From a checkpoint of a small transformer trained on Wikipedia.
Size: 14 layers, width 64.
Architecture: embeddings untied during training, attention and MLP in parallel.
Each number is 200 + 40 x the weight over its row's rms, rounded and kept within 0 to 999. Layers, rows and columns count from 0. The size before them is the row's rms in percent of the matrix's.

# up: layer 10 MLP up, 256x64, rms 0.329, rows 177-229, columns 0-63
# down: layer 10 MLP down (transposed), 256x64, rms 0.144, rows 177-228, columns 0-63
up177,114,210,171,169,178,295,276,180,269,146,216,208,145,241,194,226,169,258,182,197,189,128,179,218,166,163,203,151,110,230,217,229,237,157,244,221,182,209,170,192,197,174,203,187,259,154,223,185,200,225,243,215,204,131,209,178,201,262,212,228,160,269,102,234,236
down177,104,193,217,171,235,161,140,163,210,179,140,152,301,160,274,82,204,185,202,213,213,244,219,192,223,273,134,143,250,209,223,174,192,232,187,212,191,204,185,181,188,197,186,252,232,159,216,170,228,198,142,239,252,191,207,155,165,232,188,150,214,98,229,201,205
up178,107,218,218,248,228,247,276,146,249,172,204,175,285,201,247,184,195,259,238,162,190,195,227,201,217,230,267,214,187,233,183,156,233,213,186,194,156,145,159,202,228,226,184,125,223,138,114,188,177,211,201,153,187,116,187,211,228,220,268,154,300,181,175,192,234
down178,096,229,269,200,190,198,205,151,158,224,246,163,204,191,179,257,140,174,171,176,241,228,133,201,158,204,307,226,189,187,230,221,195,143,266,257,161,213,196,235,230,230,241,180,223,194,121,202,178,202,210,200,115,209,172,183,170,178,195,199,111,225,136,210,295
up179,092,209,215,264,150,242,146,182,151,254,177,177,243,187,236,228,199,219,251,195,178,199,225,227,200,180,206,220,194,189,177,257,140,237,92,167,180,138,220,227,227,202,206,194,171,204,245,206,210,267,85,198,160,247,214,206,202,176,265,238,172,92,210,157,171
down179,089,212,185,178,133,144,201,144,163,206,260,218,214,239,239,173,211,184,128,195,140,305,230,173,275,204,156,207,235,185,137,164,127,220,277,251,122,203,200,227,175,152,157,225,220,233,220,173,193,190,254,186,168,171,205,219,248,212,144,205,234,259,203,222,194
up180,119,224,225,129,135,203,215,203,207,204,95,217,206,200,181,170,173,212,182,218,193,206,164,220,273,128,191,133,191,177,256,159,176,159,156,221,202,150,186,201,145,235,206,216,133,262,168,161,201,176,193,242,139,131,178,120,160,180,187,109,239,230,233,178,214
down180,125,184,187,203,156,212,150,237,173,106,250,194,189,231,176,208,189,166,184,230,183,256,180,187,211,169,260,196,225,222,238,135,197,215,196,273,226,170,188,230,250,283,177,229,240,227,270,200,264,285,202,191,184,220,181,244,228,184,209,118,165,277,204,260,129
up181,089,272,252,200,189,219,253,166,205,245,235,236,211,193,162,171,180,201,151,235,225,199,204,176,236,181,159,169,207,146,187,127,189,150,210,209,217,153,208,227,198,206,159,248,206,170,196,221,266,100,162,203,221,157,199,111,267,223,248,161,151,312,186,256,219
down181,088,171,138,229,259,207,156,207,188,202,199,182,243,181,223,251,249,191,202,175,142,186,157,184,219,199,260,283,216,206,255,275,203,173,202,259,170,197,203,133,254,207,223,109,195,256,184,191,134,251,184,144,204,207,147,287,182,214,170,186,276,155,166,169,214
up182,094,163,175,178,219,219,222,197,157,250,231,280,173,232,203,317,193,202,173,156,180,231,173,211,203,158,168,200,173,176,185,235,199,155,166,113,242,187,144,145,147,211,178,222,255,265,239,212,209,266,236,246,265,197,218,178,173,194,163,201,140,238,296,196,194
down182,093,249,221,200,226,212,188,205,203,183,240,189,187,157,240,132,291,192,271,206,216,211,242,163,182,258,207,231,139,184,301,191,190,231,186,293,200,227,262,222,303,205,186,200,160,128,171,195,186,187,149,179,125,212,178,240,222,253,204,213,207,226,158,221,235
up183,086,236,215,164,187,171,197,173,237,232,187,160,184,131,215,121,128,173,285,169,122,89,213,188,224,207,196,194,222,198,163,165,229,198,179,167,237,196,213,194,161,233,150,158,280,131,226,125,255,138,211,210,232,232,237,226,160,200,191,206,219,157,195,238,167
down183,102,152,134,219,257,234,283,270,216,95,162,232,255,207,228,210,235,225,215,196,245,241,162,252,156,216,229,208,185,163,272,188,204,111,205,227,191,235,181,157,202,241,179,239,155,183,206,194,175,238,235,239,158,211,273,242,238,190,202,283,218,212,181,214,202
up184,088,170,205,196,176,214,154,191,236,124,215,160,162,197,259,256,234,164,181,261,283,153,202,273,171,230,215,239,144,198,146,251,148,203,184,230,192,177,178,141,168,253,227,213,214,238,186,294,209,111,190,182,138,178,154,231,246,188,153,155,228,180,185,224,217
down184,090,204,192,178,157,189,209,162,222,214,181,184,248,190,237,189,233,168,203,176,204,145,289,169,199,188,198,180,274,224,219,119,198,208,191,183,274,169,252,231,206,181,234,273,262,139,287,117,262,239,219,227,223,188,184,169,193,155,272,240,227,161,259,241,169
up185,067,248,200,220,302,224,183,256,235,218,214,216,189,193,249,160,140,172,197,175,200,179,136,197,196,211,223,150,247,90,172,241,238,230,173,191,232,232,179,246,189,177,273,206,175,212,218,159,240,167,179,206,230,57,175,195,210,224,252,235,198,163,172,196,165
down185,094,147,210,190,106,174,262,135,187,190,200,207,199,161,186,176,255,256,206,261,155,167,240,229,255,158,200,202,224,304,225,170,141,160,220,212,182,159,171,157,204,202,183,191,167,205,186,176,160,218,224,155,171,303,166,212,132,209,175,195,168,281,221,251,208
up186,092,184,133,228,224,249,190,221,158,246,244,182,169,263,188,232,213,183,196,230,249,211,204,228,225,175,150,174,285,206,219,197,214,249,279,188,184,159,258,176,178,179,225,258,144,143,214,214,229,236,163,230,281,261,204,208,251,135,240,201,151,255,176,287,233
down186,101,247,226,210,195,151,247,171,194,200,147,216,187,185,145,148,179,205,198,137,118,228,219,168,174,209,261,174,199,157,67,209,193,137,175,174,188,161,186,180,217,201,179,210,283,221,210,190,208,188,205,151,182,150,255,177,184,188,172,209,222,106,254,112,178
up187,106,225,218,217,244,184,124,219,188,271,171,261,192,184,204,169,182,183,299,207,185,226,237,217,158,193,132,210,208,166,201,159,99,201,180,261,155,155,156,164,191,285,195,237,123,261,199,228,165,218,209,174,219,261,212,201,223,219,192,221,199,203,119,258,229
down187,105,198,213,215,198,225,168,187,201,202,154,128,308,267,166,197,217,221,162,141,225,204,207,189,223,236,187,216,243,292,225,200,252,239,191,205,178,236,140,240,198,191,180,246,232,142,255,271,259,137,223,109,220,156,175,220,235,253,185,223,173,219,183,174,257
up188,092,204,196,319,224,213,169,267,166,229,200,202,255,190,234,234,219,263,180,170,221,161,222,226,264,219,98,160,152,227,222,224,95,142,246,187,198,132,221,175,185,209,170,164,194,198,215,147,209,178,214,148,176,170,215,232,176,145,227,212,226,224,128,216,189
down188,093,182,264,144,214,244,203,184,218,246,203,266,141,265,176,197,270,195,176,163,203,254,202,244,151,245,206,260,173,235,170,167,250,233,238,232,141,280,227,249,139,161,132,239,153,178,156,176,202,164,204,256,160,258,180,205,190,150,152,231,235,192,228,196,221
up189,099,236,282,243,173,226,169,127,226,175,238,155,238,226,160,250,220,183,183,263,195,158,185,228,196,228,209,249,138,115,224,118,137,225,180,270,167,162,178,207,218,133,194,197,200,186,233,161,121,205,242,159,160,240,153,217,261,230,155,208,198,230,190,188,223
down189,099,90,239,179,142,246,181,200,245,167,217,194,180,186,224,203,217,225,175,263,122,265,217,168,222,265,193,186,189,123,213,175,186,183,168,199,148,193,118,161,195,197,239,154,213,144,185,169,128,208,171,179,308,221,248,222,184,200,220,193,153,186,239,246,217
up190,099,184,140,252,210,141,240,235,195,171,164,73,148,199,166,204,158,216,192,184,246,195,242,264,198,246,180,227,204,252,155,219,201,245,262,212,176,186,122,242,144,200,199,161,223,216,252,141,216,215,257,141,182,142,232,185,237,212,194,201,242,210,223,165,129
down190,104,184,240,190,245,273,199,221,240,214,142,170,201,217,330,224,129,227,206,222,160,222,215,237,212,218,169,209,219,223,213,204,205,131,261,176,185,272,219,221,287,245,198,229,182,229,210,302,168,180,241,217,228,218,135,194,206,176,167,196,241,203,248,222,262
up191,114,228,247,214,222,199,298,249,228,175,185,182,192,240,174,184,267,228,257,214,204,232,165,231,178,159,224,245,96,178,244,254,209,212,165,187,195,192,233,148,145,257,213,128,248,242,194,168,192,197,188,222,281,198,154,235,215,236,121,230,215,120,177,225,207
down191,097,200,217,168,173,216,236,208,217,231,157,214,231,221,244,133,205,188,234,210,234,215,205,191,151,141,206,150,215,189,137,278,187,244,230,168,143,242,214,157,134,230,240,186,214,269,246,213,164,182,149,289,250,94,238,172,197,184,208,239,212,226,210,149,116
up192,115,187,192,187,210,189,225,243,199,252,164,191,272,145,221,173,205,188,207,206,228,159,183,222,173,261,198,150,182,216,263,101,205,156,240,256,155,150,150,169,186,232,189,225,166,153,226,224,228,210,277,212,151,173,155,190,329,235,204,212,206,187,120,178,152
down192,105,185,159,264,160,263,154,217,182,166,167,274,97,237,159,159,242,232,173,169,198,173,177,184,200,174,180,235,204,209,153,166,219,222,139,117,174,244,216,206,268,133,218,181,152,187,218,142,257,222,257,270,234,176,229,196,215,121,215,227,200,187,206,169,193
up193,098,200,193,191,212,193,196,159,233,145,196,168,194,217,195,143,212,148,235,219,165,186,202,269,234,160,210,174,207,214,324,180,163,220,245,263,155,175,215,152,305,219,177,167,216,151,255,214,247,207,174,213,239,205,129,192,172,179,265,214,264,205,134,257,149
down193,096,188,229,191,148,181,190,158,168,120,206,197,205,177,221,231,223,179,226,161,101,273,254,200,208,155,193,131,227,275,169,178,200,250,232,164,156,217,206,191,263,163,170,167,247,223,290,193,184,182,207,276,191,203,178,171,195,193,313,173,208,189,142,185,183
up194,088,157,202,147,230,151,244,186,124,255,205,160,196,240,202,218,214,99,190,200,199,224,137,182,163,250,211,242,236,163,134,209,247,190,188,219,218,216,222,248,144,172,154,226,102,170,252,257,278,213,186,199,212,244,159,243,205,202,156,213,186,174,160,195,123
down194,088,202,192,230,137,220,218,184,233,204,193,232,156,194,193,189,220,310,248,199,209,169,213,191,161,149,220,252,153,223,220,218,236,189,91,178,132,227,233,118,231,210,243,192,264,154,197,177,134,208,164,194,211,209,229,173,222,178,296,165,168,201,280,178,158
up195,102,189,170,158,216,144,244,76,233,166,208,195,153,168,196,156,152,164,158,247,107,233,259,229,191,251,211,147,211,185,201,143,205,232,193,131,220,223,149,190,169,173,169,218,231,234,255,214,193,197,239,215,206,250,230,242,205,257,195,203,259,222,242,273,239
down195,105,191,204,148,175,207,148,234,222,204,158,266,201,253,146,232,216,255,156,203,259,234,181,210,257,214,185,184,225,157,154,118,165,259,162,211,124,214,199,230,161,252,184,238,208,137,215,268,221,207,165,211,247,134,182,162,171,169,191,247,162,148,255,120,213
up196,108,206,235,197,208,238,265,177,204,182,214,209,160,198,268,228,266,186,255,243,279,211,136,203,201,157,224,197,170,161,248,118,191,271,164,238,185,200,134,212,236,130,208,230,201,213,198,208,207,194,257,140,161,144,156,239,248,190,153,218,206,119,126,204,167
down196,121,230,275,232,241,173,145,226,228,168,222,248,168,183,295,231,220,178,235,119,160,176,243,206,155,176,186,167,152,164,239,240,222,160,202,202,226,284,153,193,184,213,211,201,167,317,190,264,223,249,231,235,210,161,248,240,198,231,179,199,181,163,238,157,227
up197,096,201,186,156,274,196,220,191,153,268,179,166,204,183,302,243,181,193,173,259,158,145,164,185,232,193,159,277,231,225,149,149,262,171,211,165,176,204,190,305,194,178,207,255,235,195,223,227,147,210,181,195,289,220,216,177,244,249,206,227,160,146,198,230,186
down197,106,157,212,244,89,220,241,226,191,143,209,232,159,219,148,235,203,250,217,192,170,187,213,222,205,192,202,167,237,110,195,255,179,232,189,228,213,204,274,132,211,215,215,124,164,162,167,128,195,232,175,210,131,122,174,181,173,196,179,120,203,171,177,209,136
up198,098,202,205,213,151,228,195,222,261,156,180,235,136,202,171,199,197,231,141,183,236,184,192,170,172,237,130,221,180,170,146,231,191,154,220,171,193,221,198,156,258,223,155,259,129,280,214,205,253,263,180,166,231,221,192,283,159,196,190,192,197,99,277,268,187
down198,097,191,165,263,188,148,198,208,195,262,192,138,192,147,284,221,218,261,271,153,208,177,187,166,207,188,196,215,208,186,176,180,122,270,142,286,178,174,240,148,130,204,191,179,244,176,244,170,188,128,193,194,157,157,201,212,197,215,236,195,174,244,208,123,135
up199,098,218,319,218,302,204,191,162,154,246,212,206,180,195,228,217,229,196,217,230,152,238,201,218,139,210,166,182,205,220,179,219,191,181,218,239,210,182,192,203,264,173,220,153,128,184,255,123,239,227,234,120,163,205,102,228,242,250,233,161,226,154,201,226,198
down199,092,274,224,167,233,162,194,241,300,149,188,105,314,233,203,206,193,241,181,216,187,241,179,189,226,212,151,149,178,193,192,219,188,240,234,96,157,200,250,169,200,155,164,177,177,189,186,213,209,142,194,198,235,189,221,207,234,179,175,170,211,233,288,160,220
up200,107,214,158,191,210,132,310,182,258,236,275,188,183,139,219,205,211,165,130,235,116,197,163,159,227,230,188,117,230,188,224,211,178,249,188,122,150,213,166,254,169,173,208,222,157,155,241,181,190,215,176,229,118,220,180,145,196,213,225,173,244,200,181,192,216
down200,112,248,241,171,235,179,163,217,178,156,95,197,237,246,272,208,212,178,249,223,204,186,235,248,111,200,120,235,195,198,179,243,201,247,179,163,211,172,258,197,229,215,268,112,182,210,252,267,196,214,156,185,219,151,239,199,211,215,253,150,139,231,215,203,211
up201,096,227,180,246,246,142,206,250,266,207,206,176,165,219,224,203,245,205,248,175,255,201,190,111,208,152,203,215,228,195,153,224,207,174,148,192,204,226,220,137,147,81,217,164,221,188,119,212,251,175,237,198,275,204,187,154,191,284,169,172,131,223,189,177,188
down201,101,213,219,185,159,203,216,126,166,120,191,192,227,184,140,209,168,196,221,228,118,204,184,229,245,219,178,188,229,174,224,158,208,214,262,226,184,185,207,226,207,298,173,288,251,180,308,238,201,224,203,213,132,219,160,236,160,114,250,188,226,161,211,241,218
up202,089,214,177,249,200,192,264,179,205,214,179,188,237,160,230,226,239,186,195,180,200,231,196,186,188,205,213,141,296,158,201,160,173,75,230,260,132,257,164,187,133,178,277,226,147,159,170,230,197,153,213,181,217,170,297,226,263,193,210,192,215,212,184,175,249
down202,092,192,227,186,186,236,175,193,224,129,190,274,218,188,171,223,246,207,170,234,191,128,228,197,236,193,153,203,269,249,241,222,249,247,166,146,252,273,233,242,244,215,159,227,273,236,183,151,203,220,236,194,189,221,89,213,143,230,159,241,197,256,192,225,142
up203,095,179,201,273,176,195,249,156,261,198,183,260,185,126,96,257,189,275,271,265,210,219,170,201,267,182,270,180,173,162,212,172,178,213,276,227,202,222,176,184,218,141,198,161,193,199,188,209,193,218,183,155,171,136,196,190,185,174,167,231,118,244,169,204,185
down203,094,165,125,180,198,173,203,224,189,167,224,66,146,260,178,164,176,201,147,219,174,190,172,134,163,269,178,255,132,222,187,221,233,236,192,166,188,204,252,218,189,186,189,201,175,243,159,156,174,214,177,262,190,265,186,144,210,190,238,184,251,166,292,209,181
up204,081,204,119,156,195,184,207,184,153,145,170,143,165,279,186,169,192,209,143,235,223,213,120,275,177,240,176,160,184,195,270,266,196,152,150,159,218,268,199,253,206,232,196,206,210,192,170,173,230,170,189,127,183,228,167,215,168,275,250,216,126,221,173,166,184
down204,082,134,257,188,138,190,204,227,160,211,133,161,196,203,213,197,241,173,175,259,175,208,142,192,206,131,253,196,202,233,169,142,235,162,163,177,227,126,182,194,184,228,195,166,209,174,203,246,189,133,324,197,196,248,237,237,201,202,216,110,233,146,192,261,232
up205,088,192,226,141,235,220,200,184,158,150,219,246,140,256,229,235,182,165,85,213,201,202,233,262,158,139,188,237,217,176,230,248,226,201,236,176,252,228,144,263,129,255,172,218,158,247,296,198,194,190,225,193,175,261,205,199,209,258,232,203,207,229,156,242,195
down205,097,167,182,188,164,207,219,99,249,181,195,137,219,129,261,240,164,228,134,216,218,148,200,128,206,179,210,234,171,238,248,200,167,170,253,278,198,170,168,193,239,143,195,260,212,188,188,175,215,178,232,244,251,187,148,211,177,133,182,130,248,192,180,262,158
up206,101,324,227,192,243,256,196,187,233,208,170,161,186,175,221,187,152,241,207,163,215,247,171,201,139,213,176,136,114,240,186,215,166,144,202,233,214,214,170,179,192,213,187,221,116,214,241,214,217,246,194,161,173,207,211,202,165,258,133,215,220,326,185,235,224
down206,093,198,149,173,179,165,178,148,172,258,190,131,142,193,235,189,206,164,157,166,191,170,191,185,188,207,187,165,196,159,161,225,202,226,200,171,307,249,278,174,211,218,230,92,240,155,169,229,191,127,199,239,217,190,249,141,198,131,270,206,252,145,213,201,207
up207,108,216,179,176,169,223,232,218,258,254,216,159,86,191,129,196,219,173,195,264,198,161,238,187,161,185,251,206,223,186,269,239,199,212,157,217,171,216,93,149,155,156,238,273,192,177,84,163,160,200,181,185,210,212,257,167,207,213,178,189,193,178,180,193,192
down207,120,275,243,227,295,213,269,193,198,163,189,202,164,200,256,234,190,261,200,164,263,259,225,159,187,225,200,170,183,140,241,159,244,191,208,155,184,224,137,200,225,120,238,198,189,263,198,290,193,239,278,149,194,198,170,200,212,209,202,220,160,243,142,217,228
up208,086,248,202,195,192,247,172,227,146,210,152,194,170,157,216,169,141,216,173,191,260,194,204,191,117,193,183,184,250,222,165,187,248,258,194,149,149,214,205,194,203,167,91,204,156,164,164,148,168,157,198,223,238,195,239,176,239,237,227,91,140,220,146,122,192
down208,095,86,195,172,194,216,253,197,188,133,107,115,232,211,135,226,204,202,206,157,189,252,172,191,222,163,210,248,197,226,265,232,250,90,206,169,179,231,185,214,216,241,183,210,194,185,142,190,218,218,227,233,210,164,165,244,170,149,147,204,216,192,228,187,271
up209,086,228,246,223,182,185,211,121,169,208,264,336,179,186,247,185,183,150,217,201,146,229,239,226,224,173,226,128,244,154,252,190,194,159,259,261,210,131,232,234,242,179,147,179,180,221,166,191,149,216,224,216,167,224,160,204,189,268,233,229,220,194,213,139,227
down209,088,187,234,220,236,160,217,180,150,306,157,195,186,234,230,181,230,138,190,234,221,151,215,272,139,215,173,177,100,172,203,313,245,197,290,206,184,185,212,171,250,181,226,191,136,153,222,165,205,185,187,193,158,265,187,257,200,229,185,215,197,184,194,212,228
up210,096,254,220,147,189,119,293,192,187,164,189,164,245,299,201,186,219,172,191,247,227,208,255,187,198,255,173,204,190,159,162,204,177,212,253,173,137,236,186,160,201,208,248,228,166,151,170,233,230,298,179,259,245,231,189,193,130,182,196,171,189,199,278,193,163
down210,092,234,242,175,187,258,156,143,201,307,260,207,173,138,209,238,253,238,157,166,188,194,144,294,235,180,226,185,233,244,128,206,180,118,155,198,244,196,198,197,250,209,157,180,184,249,169,172,128,158,200,190,230,209,171,197,254,187,210,176,162,251,168,220,220
up211,097,275,188,256,206,170,150,180,198,116,230,238,116,193,262,222,191,181,169,182,213,168,232,201,218,216,156,182,173,210,231,101,278,209,171,176,209,221,135,234,259,151,170,136,232,232,212,206,222,222,198,235,208,192,195,155,143,251,170,190,148,182,107,225,205
down211,096,205,248,146,164,221,209,287,217,269,216,192,264,276,154,143,209,186,248,167,170,295,162,236,121,226,230,216,191,228,220,234,205,203,283,252,242,205,212,215,141,191,245,223,171,203,176,214,176,189,258,137,232,195,135,205,177,160,239,241,226,184,187,219,173
up212,115,155,250,144,152,252,240,226,230,179,230,103,143,213,241,191,245,178,202,257,227,157,200,242,264,321,190,197,195,232,196,195,220,189,163,261,188,139,176,200,183,149,147,205,227,217,200,205,231,251,226,206,214,195,217,145,221,268,218,219,226,273,235,157,229
down212,109,183,158,249,208,210,169,181,189,251,220,198,219,211,199,199,160,214,212,177,143,217,220,198,166,180,132,162,168,244,265,156,315,226,213,138,222,177,149,206,214,219,258,145,190,215,142,220,208,184,234,214,320,269,201,215,228,144,247,169,154,156,138,180,167
up213,104,138,240,169,215,188,182,193,172,210,180,240,243,230,178,161,252,157,229,225,248,259,178,170,175,181,210,182,205,150,166,237,227,164,138,158,144,206,198,193,228,189,315,137,102,208,198,162,181,162,263,124,153,182,257,220,206,208,271,201,256,242,205,209,184
down213,102,144,119,268,200,170,166,166,200,229,191,283,228,161,169,193,259,195,248,176,226,199,167,114,227,272,178,123,178,199,184,259,212,145,241,199,239,214,235,173,155,128,184,149,216,197,251,158,229,175,217,240,220,176,228,258,250,181,204,152,162,217,176,192,249
up214,095,177,232,219,192,193,205,268,229,267,289,205,143,213,161,279,243,148,183,241,121,231,178,208,94,162,182,179,224,117,205,224,202,160,241,169,191,183,189,157,166,217,156,203,157,190,192,214,154,216,230,216,240,224,216,254,251,275,219,196,215,185,162,264,196
down214,097,186,250,139,141,213,183,179,233,176,181,157,165,189,257,55,280,187,186,205,181,167,227,197,226,173,254,208,243,162,161,190,214,135,188,257,217,232,221,249,258,229,203,152,166,224,208,254,201,203,152,199,191,192,240,205,197,226,181,277,257,180,216,124,205
up215,085,149,291,178,178,190,139,222,196,177,147,200,172,165,186,216,219,268,198,163,210,239,298,192,183,178,220,280,197,230,217,190,158,140,145,238,222,202,235,223,257,246,246,204,187,163,147,125,200,136,212,222,128,236,226,174,164,225,185,174,282,208,206,233,171
down215,086,121,263,167,187,179,216,175,251,259,258,217,279,160,225,189,250,241,150,186,158,224,227,187,195,192,211,226,229,160,176,176,172,173,214,232,252,302,246,186,202,198,281,235,181,216,184,174,138,180,137,218,229,226,250,191,146,248,234,220,173,269,195,265,198
up216,091,215,219,224,173,209,196,149,173,234,238,197,243,229,197,116,220,242,205,210,259,208,236,165,163,213,249,209,196,237,158,206,132,227,189,205,200,228,113,142,240,176,171,219,239,219,172,158,216,173,104,149,166,175,221,138,175,156,182,108,215,131,266,151,154
down216,095,185,216,229,230,163,297,214,245,239,199,150,210,252,131,247,172,169,211,208,146,198,195,261,236,136,170,156,169,122,300,220,216,180,223,164,155,156,262,185,198,220,227,184,233,134,197,222,201,217,169,201,227,232,172,255,265,253,141,216,177,216,165,238,207
up217,108,202,212,169,157,165,171,255,182,212,230,167,160,284,209,248,249,155,211,208,219,211,282,197,243,157,96,254,209,244,201,206,237,232,254,172,197,205,190,286,146,200,200,185,238,154,239,173,212,239,236,179,259,248,165,143,218,212,247,249,207,117,229,218,186
down217,108,187,192,289,217,207,174,167,209,117,158,224,265,147,224,246,215,281,148,189,230,169,224,188,201,182,255,203,268,216,237,172,173,227,157,179,191,177,200,230,177,146,209,179,234,225,212,85,170,186,168,129,158,177,213,168,147,196,196,141,145,269,216,164,208
up218,087,164,118,198,320,141,172,160,101,207,160,204,219,157,158,240,211,256,187,198,207,156,191,229,251,185,253,240,181,137,173,207,198,207,180,150,248,159,218,144,241,150,220,248,232,182,221,226,205,183,186,162,216,149,214,171,278,238,185,230,154,174,171,220,210
down218,094,252,241,228,129,192,202,256,246,187,226,221,210,275,221,114,182,176,223,253,181,208,232,188,152,185,203,129,217,232,216,147,183,179,183,299,145,228,206,179,175,206,244,101,182,153,119,145,210,224,209,225,193,235,211,201,165,165,281,196,219,188,179,239,185
up219,104,198,169,205,213,272,190,179,210,190,195,177,154,209,140,285,255,158,247,186,240,215,196,151,235,193,195,96,234,127,195,143,199,279,217,252,230,190,178,209,239,139,187,227,212,141,189,165,221,246,140,189,144,216,238,204,185,187,213,209,162,200,110,269,221
down219,098,159,169,201,184,134,171,245,317,205,162,200,185,187,195,212,141,187,128,210,193,253,183,215,237,207,191,291,227,212,138,165,247,161,195,190,174,238,176,171,229,179,141,149,178,173,214,183,217,261,129,154,206,189,221,146,132,201,260,186,274,150,229,200,205
up220,100,144,273,187,222,205,144,256,182,199,159,190,156,206,200,278,205,181,227,205,215,243,138,189,229,209,173,254,235,120,175,215,190,247,139,219,166,133,152,136,207,212,183,277,217,183,155,223,183,218,118,138,168,237,202,176,287,189,197,228,262,231,199,226,182
down220,094,189,236,159,225,161,167,212,222,191,167,213,185,191,250,166,209,191,232,206,171,279,199,208,243,98,229,221,236,183,156,231,294,108,157,180,170,201,136,187,221,179,192,276,228,153,220,216,235,123,160,204,227,140,201,177,244,217,213,225,266,243,154,144,192
up221,115,205,212,191,186,263,207,160,171,128,150,165,195,200,232,140,218,303,279,171,241,288,201,217,210,175,254,143,211,171,240,205,178,149,267,264,184,208,178,191,151,207,270,262,205,160,219,230,190,184,221,186,193,166,180,212,172,253,152,149,213,155,171,250,237
down221,105,252,221,217,240,248,218,189,171,191,264,267,171,172,280,114,195,234,204,128,183,184,245,177,144,227,162,176,252,166,222,206,265,208,222,234,179,235,225,242,148,184,228,291,212,180,202,217,150,112,217,200,188,186,242,126,224,188,271,163,183,188,172,200,170
up222,103,242,208,151,167,237,206,208,193,219,206,157,149,204,186,199,160,177,183,186,120,224,198,210,270,142,180,274,186,232,205,158,124,209,222,202,96,222,235,182,190,234,196,282,233,140,188,211,226,210,161,142,236,209,145,257,177,241,169,238,239,141,200,149,277
down222,100,264,235,222,189,217,247,217,199,247,164,223,278,244,204,194,221,160,205,170,164,222,257,237,226,208,211,179,170,194,257,203,323,155,194,203,138,158,168,224,168,216,200,301,177,149,228,180,262,254,168,195,192,148,224,199,263,268,177,194,222,200,196,167,266
up223,103,223,292,208,223,164,227,206,156,249,178,219,250,237,179,111,213,260,134,211,166,200,178,252,239,214,188,192,214,205,255,238,193,241,131,245,212,227,178,246,188,175,201,254,123,184,205,226,208,226,262,178,266,231,162,269,218,169,217,215,158,224,206,237,104
down223,109,243,118,186,165,168,72,210,234,219,261,217,179,176,188,213,193,173,245,184,177,225,152,174,236,210,241,232,207,171,187,175,221,184,181,159,210,214,193,173,210,179,307,183,238,145,154,92,245,243,176,208,226,203,169,175,220,228,246,175,139,168,260,231,228
up224,092,193,188,220,280,218,243,191,238,208,225,177,284,215,229,187,206,179,97,199,226,79,208,182,301,227,236,195,190,234,167,195,178,174,188,187,227,212,225,216,145,194,168,188,220,210,159,209,160,147,155,152,217,141,204,186,289,190,179,110,228,212,229,207,207
down224,096,215,230,188,142,185,231,215,264,158,186,227,168,244,177,160,168,150,231,240,187,195,214,212,169,191,187,237,219,160,211,199,291,197,207,150,214,197,188,135,292,237,250,263,191,213,208,155,219,262,235,264,191,269,220,146,98,236,210,243,236,207,184,160,131
up225,101,228,243,161,239,196,184,140,181,155,223,222,151,225,230,233,216,200,284,270,285,100,257,236,175,191,153,239,199,162,158,244,141,228,197,202,254,197,184,236,200,170,226,120,166,224,309,193,181,191,202,217,187,190,218,161,182,199,196,173,188,239,142,210,161
down225,104,141,252,255,196,237,220,279,178,220,214,227,205,183,196,161,229,164,147,182,164,229,211,178,238,123,202,135,254,267,209,152,242,135,129,210,153,167,203,234,204,191,175,252,242,185,214,131,210,265,228,178,157,255,240,284,228,210,194,251,181,210,202,152,230
up226,093,219,211,193,221,205,170,150,140,156,198,144,225,159,130,248,222,224,210,122,214,160,163,213,173,196,148,125,218,148,220,160,210,274,206,209,198,169,164,254,231,119,212,213,246,348,193,229,203,173,184,234,157,183,183,168,212,177,207,160,214,194,187,181,148
down226,094,186,226,217,188,208,155,311,259,218,175,192,133,207,198,171,237,176,227,265,177,247,227,211,135,201,217,144,175,276,166,144,212,208,222,205,171,247,206,197,142,232,235,166,204,256,148,206,183,164,266,250,259,218,166,184,158,198,196,265,108,209,246,168,189
up227,097,125,195,183,195,165,194,192,137,178,164,212,158,141,217,154,238,185,192,231,216,147,219,215,246,272,164,130,217,257,127,181,223,195,148,219,231,200,241,282,262,113,194,215,148,155,165,141,220,258,258,175,196,222,175,195,194,267,134,184,196,187,191,180,206
down227,101,236,177,200,187,293,157,221,172,218,149,272,215,193,238,219,107,122,181,201,245,261,168,209,165,235,201,220,226,207,260,184,208,162,213,190,202,198,128,213,184,177,127,148,160,256,245,210,182,149,226,207,225,149,230,220,317,184,177,233,198,158,225,214,213
up228,106,212,175,105,197,167,188,182,180,170,227,193,222,153,204,240,156,243,202,213,188,149,149,189,195,261,288,233,213,214,201,142,187,231,216,249,153,106,227,250,134,196,214,169,212,196,206,210,119,254,136,201,209,249,220,210,165,202,285,231,236,233,128,184,230
down228,105,233,225,198,191,142,210,168,242,141,170,227,222,211,237,177,199,244,184,176,155,155,208,182,275,210,137,299,154,192,198,183,151,186,167,257,152,84,162,231,211,194,113,210,215,200,229,251,243,218,229,191,216,119,203,217,237,201,257,231,176,162,238,161,184
up229,104,212,131,238,179,239,207,174,192,247,251,235,247,166,202,157,203,247,191,234,226,241,244,154,282,246,244,131,156,174,213,167,240,232,244,160,169,219,174,152,171,166,217,200,211,278,215,207,132,243,167,210,151,157,107,193,172,230,206,209,277,201,189,259,160